{"d_model": 448, "d_mlp": 1792, "activation": "silu", "norm_place": "pre", "tie_embeddings": false, "grad_clip": 2.0}
Each number is 500 + 50 x the weight over its row's rms, rounded and kept within 0 to 999. Layers, rows and columns count from 0. Numbers have three digits each. The size before them is the row's rms in percent of the matrix's.

# layer 4 MLP down (transposed), 1792x448, rms 0.0335, rows 703-752, columns 320-383
113:435593543463534436506554540540567498453670386443440450436477548491505500559502588407426550508502501556513497499501518467449414537597444431515513515446481491462543456465484517512469424423497534
099:578496516471556421576536498498556459450498468590489493551590485556484521516524530390546457532466475494497505435535549472599471547516448540423437587484538526470458437544513442366497527438542467
092:462475461459498451489377446525494524527471505568515497566554457559486495526558498464519502419489456471531450500571500459561525460525498474548571491558487533513502397556572563469468370567440462
114:454561514503505605572552447466447576464549456509405462475543533529481451510525515531452506439480596561494461510560524475483411464496528580574565462497574598522414526499468411533486545491530506
097:428487420492554485525445498506486374505475461509517438501438454454518432538473482461545494483611469489406558401467530472564578598427480583576595577496402472533550590507538513463496551502506562
096:482541544407490459639537512507503474514398521544471447517469427465514417504516571466530401483456519467387518491547490490524631505469553564462470496551532487417527461485557446412426442517496526
099:559434480586454515521488495504554587527582602471442503500487564483473491526539502472440537555473511483498473477565502501421585450478450521545546458499448541434494501570556463462479462495422469
081:569534525516356546461474478494505522444521450473465563526530355490468500536470492509492471483541472517462476482510457538520506419436590533500508447542516488474508384517470484575396509452460545
112:527603493553456563482496465547485468482498374536476519521503567482569533515411547509494480522452524440461548425453513524444406440509527520529472465472534471509483604516431476570565455513488521
095:577501486487471607423509527404497462470525475471380511472403485472458429411472375458511466495519420487515511481553513553485498578380616473490534588512497555510492468467510467515508513512506519
048:395485453515539553564497575550502491555484511473435572469462521460562428483572450450556421446512513554521457559473430559518509533457480431528532505551436557552465530404581443472499443544437557
102:520487594534499493538511542525514473537522481553499501485506498524499502514513499558461526635479623505469441421516539481461426479579473522490553568483504486435387439521413440494475523557555614
113:525550523577436521525582472529389540523505492537539440487492576497566405420470456480535467421532533475509508512489537478525468514503497564461554456500572410497482386507492386531501496524494528
095:529437523526459557501509421616438452492586548502504449459487474555535526469531518614508447412457517470582455563509469495580445502533413521516562471442470559394517443499533479480503455440416563
109:481524622478426497499513499565566470523599471482521501537537498463466572441544520398431576599553437498566447557453498526557454480526430460587570491465394493526500506478653570559527527597577486
118:535436462454495513415536494452571520461495504499522449437501442398459555537498538512509432555546527449505540473461411440452484426502500515508364534490444537476402449568477495555403516567520540
105:473444517411531500568469508517534549615531544481495420511494488485572410465512499499506423459556444508525497556498441475476587469502465550546485527521574440529463516438588449519489538437518453
048:505436543526543494488449619562557412479459544539558546505545461508597486477540405568584452369544547537436516479504446492542541523508524523511508545414416549560461479492472497551571462502563490
104:483502467484426404522576594559418524480522346489484475566527601489462606521505619455549541589542507531536481474547577501525599516474507501527501518489472539565533494536469451461504510492548424
104:592512472473428548468534581533522501494495501481542511468535513546485499466491534499493467522489525354470483507465424464453554565495435503477488517489435422586513518539470550478485464446501513
139:568578423516416613539498408432612419526428569507515450513463494457593538509459449585547484514517508480419546609499374475470512434419539506454580450513473469574566555483555439571502429481553501
102:506406478538504532427554522487461472474515554454577489552519431454456450518597562489607467516429462536500568571471493567469434572525502502555495503474513481510519475389434565537526491461551518
097:396496540516543469427383425513495458497542417515464563516500470436514479382597528510436518503477560513608496485453469519527533448534497552500497455521543517441491551450446455452506563542458449
105:520485446514476481574489458473500440492472453510476576462481478499399561447499403432545530370464562443479514398590511470444472493515503545543544502547468496414525511476507576477560493446523535
108:487505529411521495552624455392581524510509554500471546552480499385526465536488447570546527475446479531518532463487577468529425462488511389484421582407525490491483495529482508533340462451578474
099:531549481558503533419514480514502451505567550518551529458498456454520517469558505564457467489629635465515498545553422484536404453456521579590655620437509518494503543499457453490544514511511445
092:517571503552480441502461528563374453408478440546521522510466451481582464447563494533457523536463571427457536481531523510474562491511505369603567434514427481517534519538483547402432520626525465
104:583390502455455603449568460505524529578504456489492615444536517570536462557592466610440456560542545523371589480516568414524454512579524558506481445516566520497515499520503496491524518478510444
101:451435568546516538449551460506457576466439508519445565593516591572517504514433517484499470486552427457496457486442498464529534583535585523464471438500516523403565487419559485583490502484557464
084:491482398472502482494466458462444571566635484468550523499493472476533502545481505568490431476487482498447498457535513503500396477502505555489449463522487501456422549533542540548367486580488511
097:460481534358423523477485537492535473489422438397572529407485573523510440519512494492434412475457608550510500543478488587574510497574547465423520413511464529543431531494562543505410463467535544
099:443532485515483429478511549449509458603457512502503376354562497522480480498484460470425563493472492454584455524419441499542500558508458463501494466488445359445451458501540407503468469511456585
100:524484521415504395444485544552505491452432554478452482515466529521478449504429525515517538511479553445528593492633486437454521418521577497522444416469577425470560479464519466531441557511511462
089:509440472497513537524526529454482561468476476476485595494504491455483511587393468450464582529493369452471527479505491570477470471452460472509530537611480523497438570460452455492434516495458539
064:500505595511544486522576441465431504507513484434494506405494480515535471498533513489450523565495555461496445403495522473539462560465510491499596521482478417424415521407485443565458465484503530
103:458492548560455546454593435447514603465603438435536463481451489443467593558537487465560410507469444468487502554553471509437527487521505515524428595585483463440519467477498510567549444559584486
104:538425442423408532464512496473500513488528535488549455409579497543417467529538517505412461482439499526461507440448508491478555582510529454513514475541487539499546529445594450507482584545520455
097:511548461513483463547470455650474521570480482506431429453544503511493460564438473476463413380510534470500544533386546484541570466427602443446472501473496484465462426477431523608526449592378463
102:462391531424463571460589370513582409488458456503492479482607455502528529411457400546477534520531501587572502510484599553432611553475461455473532489498571534542538483526476477491542528507530482
105:471373427381563443536532469452464414555501480422503530562456474434532597530424506456528551526457524451535593482525525412491471480580447430567415550545543475431448409587497482483459500492487603
093:495563507474457563483481524437434468439522457434441514550529473528546562569514513491455415390585577580478463454518383450459542513514532451448497451413513463427502471432480611411409440512413498
096:446552386487492501559557551586462482381512546421510506504466526478532484477436453598413451482536484510536548406476611549467478449500579411528473526394495452500473563608451496542487543496519580
105:440428548502492520526516569461613478497558451478502499542507516430597520524511520543474468559548449419525523486471503510526493523471525552470478487532516468621485524452577536587580456428496489
099:467465481407467530406463549501509499508555484525433465455552462566474467498477536529456443386460468532500520505499550587414512541499513470575472487438580444456403426398414447457489495529513442
102:536600506537564486496496609546532524554432507545434498521528518508539493467430517462544585542487529407585447512442490533567531486453567558508494504472496409480524549492497415501491532446515492
084:450502401509470459514473524517519549465519429465501507478504450529561509516512430505616564489457545430541566492455539484411481415497454432538442509544473497435503502521467554453453515493515493
101:455493540515540569448522491468571545479598434568529586482405523502422440477545547526494467549462521500499460439543484487466496574484439554509523415465442535448437541450496521506511555447489382
102:523514512526507565524476436512457518473482471488491505493523546441524499456531527470533482547522424512529468570498507541519507389522463485440446544523502549542509419475439476588494542517591497
102:448617625513496501527510453512514469465519525458399471506492463531483460507434613515464508398567441521581485541463503475523551602482550452471474561464545538544490444416450483548424449462478485
050:569617496497464433513524394452623550517463610481541532592574525493450577463571568506470567542464445592551480536506554469527562438435453465462449575514532358479607519501504507542540485513507559
# layer 4 MLP up, 1792x448, rms 0.0335, rows 704-753, columns 320-383
093:433464426514483547431475497508424467586559479454532585433374544444492504531452521566483566446521490534513476552516476488415502505502502452512506481525489469545553515431436581650511497566509505
095:553477548533493550548583640457529497482506517465536524461425504441481587388511492489469521564502497471449512547434518554418499509474444578491417519471534529544521602449387458554525622470567547
117:559465583537583409410363528502518457524451431477547503430420529502450471365536504487532466534476393475495531501409497531528497549449453472489550459547540520459558432509504568496505514608487499
100:520569523499417451539515474543504521521481534446515543518594462539520480453485507503461521568374496437565415625548518554452487400522528444481427488460568461475453475442427506501452422480553448
103:487461399610443519390430454464456484461551534478554551499498489440506476444506447571511646526566514623578447469541505552470449526550465485513524518422497520540395627463460575477481492476486511
102:523520495555556425469537466491532513513465405491455557413550488473441522432494470462606404471510586484435470491454499505524456593505534516451475464375582458546571540469536543459476508553488523
092:437450507499620524593502554523448503565418588533548483492488583546561471416519543529433515475472535495451536510561566557494490578527427461528452610410512498552509560515560512436518520494512409
116:419450463454516389493495591435556528474569590397466534501506543399501420453526615417535483425471506503590482566476584484434543528516533496460593518439506529539496458526495557555452529557536487
092:462441513570478459568483497584544471582435504571611546507564462488491545538452561513460514453518613530436542494453485518527440472582421510501540438457488451452532555530496563530429514501535466
052:619479551513485524421470433496561505483572445533586476520597448429509602515429540534489504494499557438491537479526542463567506489503520566501522466448506452485552433563452569543545534445486414
110:440573438504540461474446456366469445489521523540509485426506583532517548520479491514613458468435473536467598496495490541512526426529543479461409465483508542499477467490533442468530467558484381
111:585464504523562494504433486424530533493531576503524498470525467529478565569509485511538500461473470486439413524642583553412467423496495474540483538389492596438529578531477547425589490429468523
099:508511510447502445538476565391504517496478493576546552530553510388481510580490450391432528534551492469517578491500500533425514514486558491462448381511511509603522532452446511515595506532610388
109:478422426421515479560480509432397465517553483490546446438500529569500449471455496449583449391500525483433610543540506566412528565477541396467499552505522502561543552505566532516546530510498566
112:506422528518626503485490558544423477594511476547527464504525547499543481433489447525579497516461495454354538506467532466450566515513454453539542422452524497465530578506549516457541526505545557
098:501461495546514459493480516456477514403485494505553570485535442564632560490476520541447525543512531537529504437447557616528578472551490486419522540445534522521507514472487496557475425540486455
058:507561525392413455500500450527486449515487440517434471483461492604469509492474608405459505605481478455541477547572469481516493418502496469559516447498544506438517531413511512568483531444485513
103:497521535530584601547453410497519428529471570461531556416442504561581441486432385561569472397413512513431485559562475578448416541539512448463556396484565483416474509464514474530502476475427592
105:502447606544521463552511462498477460569521525566465480454496461425520502454528459533526491502480383562483476510554571495516507468521573463530450480434559539471456481449545518561439483583512547
113:500512524435511551579525477472426399570507491503534499560460529469504550478474422514492509355565538440533430528508427583521499492575511508549543470504483463505484491527550470518482442405464452
101:538600501450496460495416479507508482558476483460475567466473563533529462457401434536424501552488519527555505348624550432531500480455413491461518497589473561441444492606567423475506515592476488
100:589489495459530453519565570511418528499457601472568459394469500539464591564457447496525492483478445503409538501479507512380522620442483435456459522438433500504515398626501504506535399508571507
107:537556507537432532505422518511413418502573552619598522532478450558559549546537578504510486564492434576489497480446492420491495550484550447497390445515508471571440501475547438520492464540461567
106:501477428570598489473455494678503455487500424482498461533515520497488488527572526457460506523553538489506453440552505517457563495466462497566495361561470517487504545490434492518534537486443538
094:481493556422449472561442492510484525538460499513524412526455552617503427561415461562492541498381378483478489508516515502466545551499485429411413503550488498515494455531484535432479499526522562
096:501504468415455519574487503504554536580510633446443481487567510580488460512473467477496455517583404570602476466501466572531505436479542621498370479397537467475492520502530468524534504482544506
113:428635472516483419548405562510460490472468528544515473596500517462472545496394533469520507454493459541656489473470448570489497408518490503517441565430404453527430498512478486517423515460531460
100:552535479456475488468501575474544448498516399506546434456499482470527541430538436464547441470498658461496516490579565570458515461426458402499546472512528472489500543498485549611642528524411508
086:475517564482476502527567492517571429410365541515463409478540530487491526504531523477523520512478520509524478492469490472433573597466454511552566553505461537548487521466461523479557548423541483
095:519482454596624511497468486482463536515580530538482590473510354497488607481504522480498590468469468448521522513500568469441475473426550519502451504523574357518566427498538510498578507519513434
099:586478516469539507516465465576480532456556422455557613596406557474534518485520548529624539435487469558454473475530575489477498485465491522530450514501535535587520589500466526522517501507551474
099:553468419569467523543512421476456513470541504546613507480469486532469495481538420451548441412546474527438477547475504518575541648488416474489501591489476513571438554524517566487508432523501472
081:483567558479506483467495454486490425482504483472496406451519512530554524464595517577498454539416561457547441498455420495482500488604483522584482467439544462454496451510598504549556457479479444
073:448479522481494587450500553449528541506521542574556506567522529491463584484527487505530497469474433558447477614507432501490506352494485480523496415574509588451613490514493535434529485489518498
097:661523447506511478605458489536491403517430589447523469469518524601465452432403485466516513463485523484594551443480550536556494601489502414520481392545524499578565580480529477534402537539488556
101:476511453555530485593459492499575453502543522500522441541472534493578496543460555517518589525509503537433507458572475503496454405480423552449496587416520545446387510511397539508526456537513528
098:512410535473535558496502530373560497392499561475511544501438477595489483475536483484479562668545386523516440473569471550418438550550448485553521507472560460502506548432528416414530475371584521
108:562581463605564460515430559523537606564518511452519504575417536456524518498449522422548508426448456410525489516448388413575476517496518531499481554529463454458461542459553548573487405486493515
108:513606494575447553508532424540505616506553474424538549463503516493458512526461419492505500398546595484526452530522466480491502548432587531425537391436504523517619535483460539499488412544536448
093:483460500552498459547554479538477544549553533529529490440417543451525487479504471488558544547450434380519623467451530466441518512496468432585436425495527513509544571562573405553496549488565538
096:519463527512488514387494474485525552597481456597545439437471475441562525587548489409544528521506543455499453525520331453519586577516464565444500472551472579500594433508494671492493501534440448
099:582548447508466432470416505575431517526491499612552575453509472511467574473469529472414454460544533472564449598525532453530478474526442507490551412531477466448461454555483558539499464606562488
096:550500470584482510439561497518408500544408525479568587558441496522515551417507500548502528534567439553473500522476587476568539504475610503428489531527456417453571579611534521528508551511503503
115:474424525489447582534499471422493549458543573432555473507585512563482529512563504519515424456482442549417525566535510436357470493520458436570472426532504558536512499491531642510501467557516556
090:629466556492549552527478461494495432517495569540441411490568528459473485509476504489487504465520551529454440491556454514624510486526445552472576578422474514559530520443529462517502542494461541
105:506521505496417493451458482527496531484487548452486448451581554477481562516473528489455486434520482446470474544460519584518488473559541456492437533461593505479599509534462535484504461569565565
100:455454470448538510426525546453540493560587533559559489497528452511521521521426432514534530454448576473494525472451483444396438588488522482517532497502494462533490579498532598407459494548459532
104:529430427504500488420450609550472533532547450533547499554438494491503559455501435514523470536437548500490479491573588554454528351454481475563563427488507492524487576591456515457556535553540559
054:450449527507591664422519557490472495455548464530435482461517526434622473610487520450497421489463530393440534469490398501417495560556523492569549475472459577561413419513509508518549488427497436
087:490491426503511501526544537423559476420449535428570587513571578475542507551462524493463508505471506555613544433529510579485466517587439542516460445565449540476492561423487483554533484448508502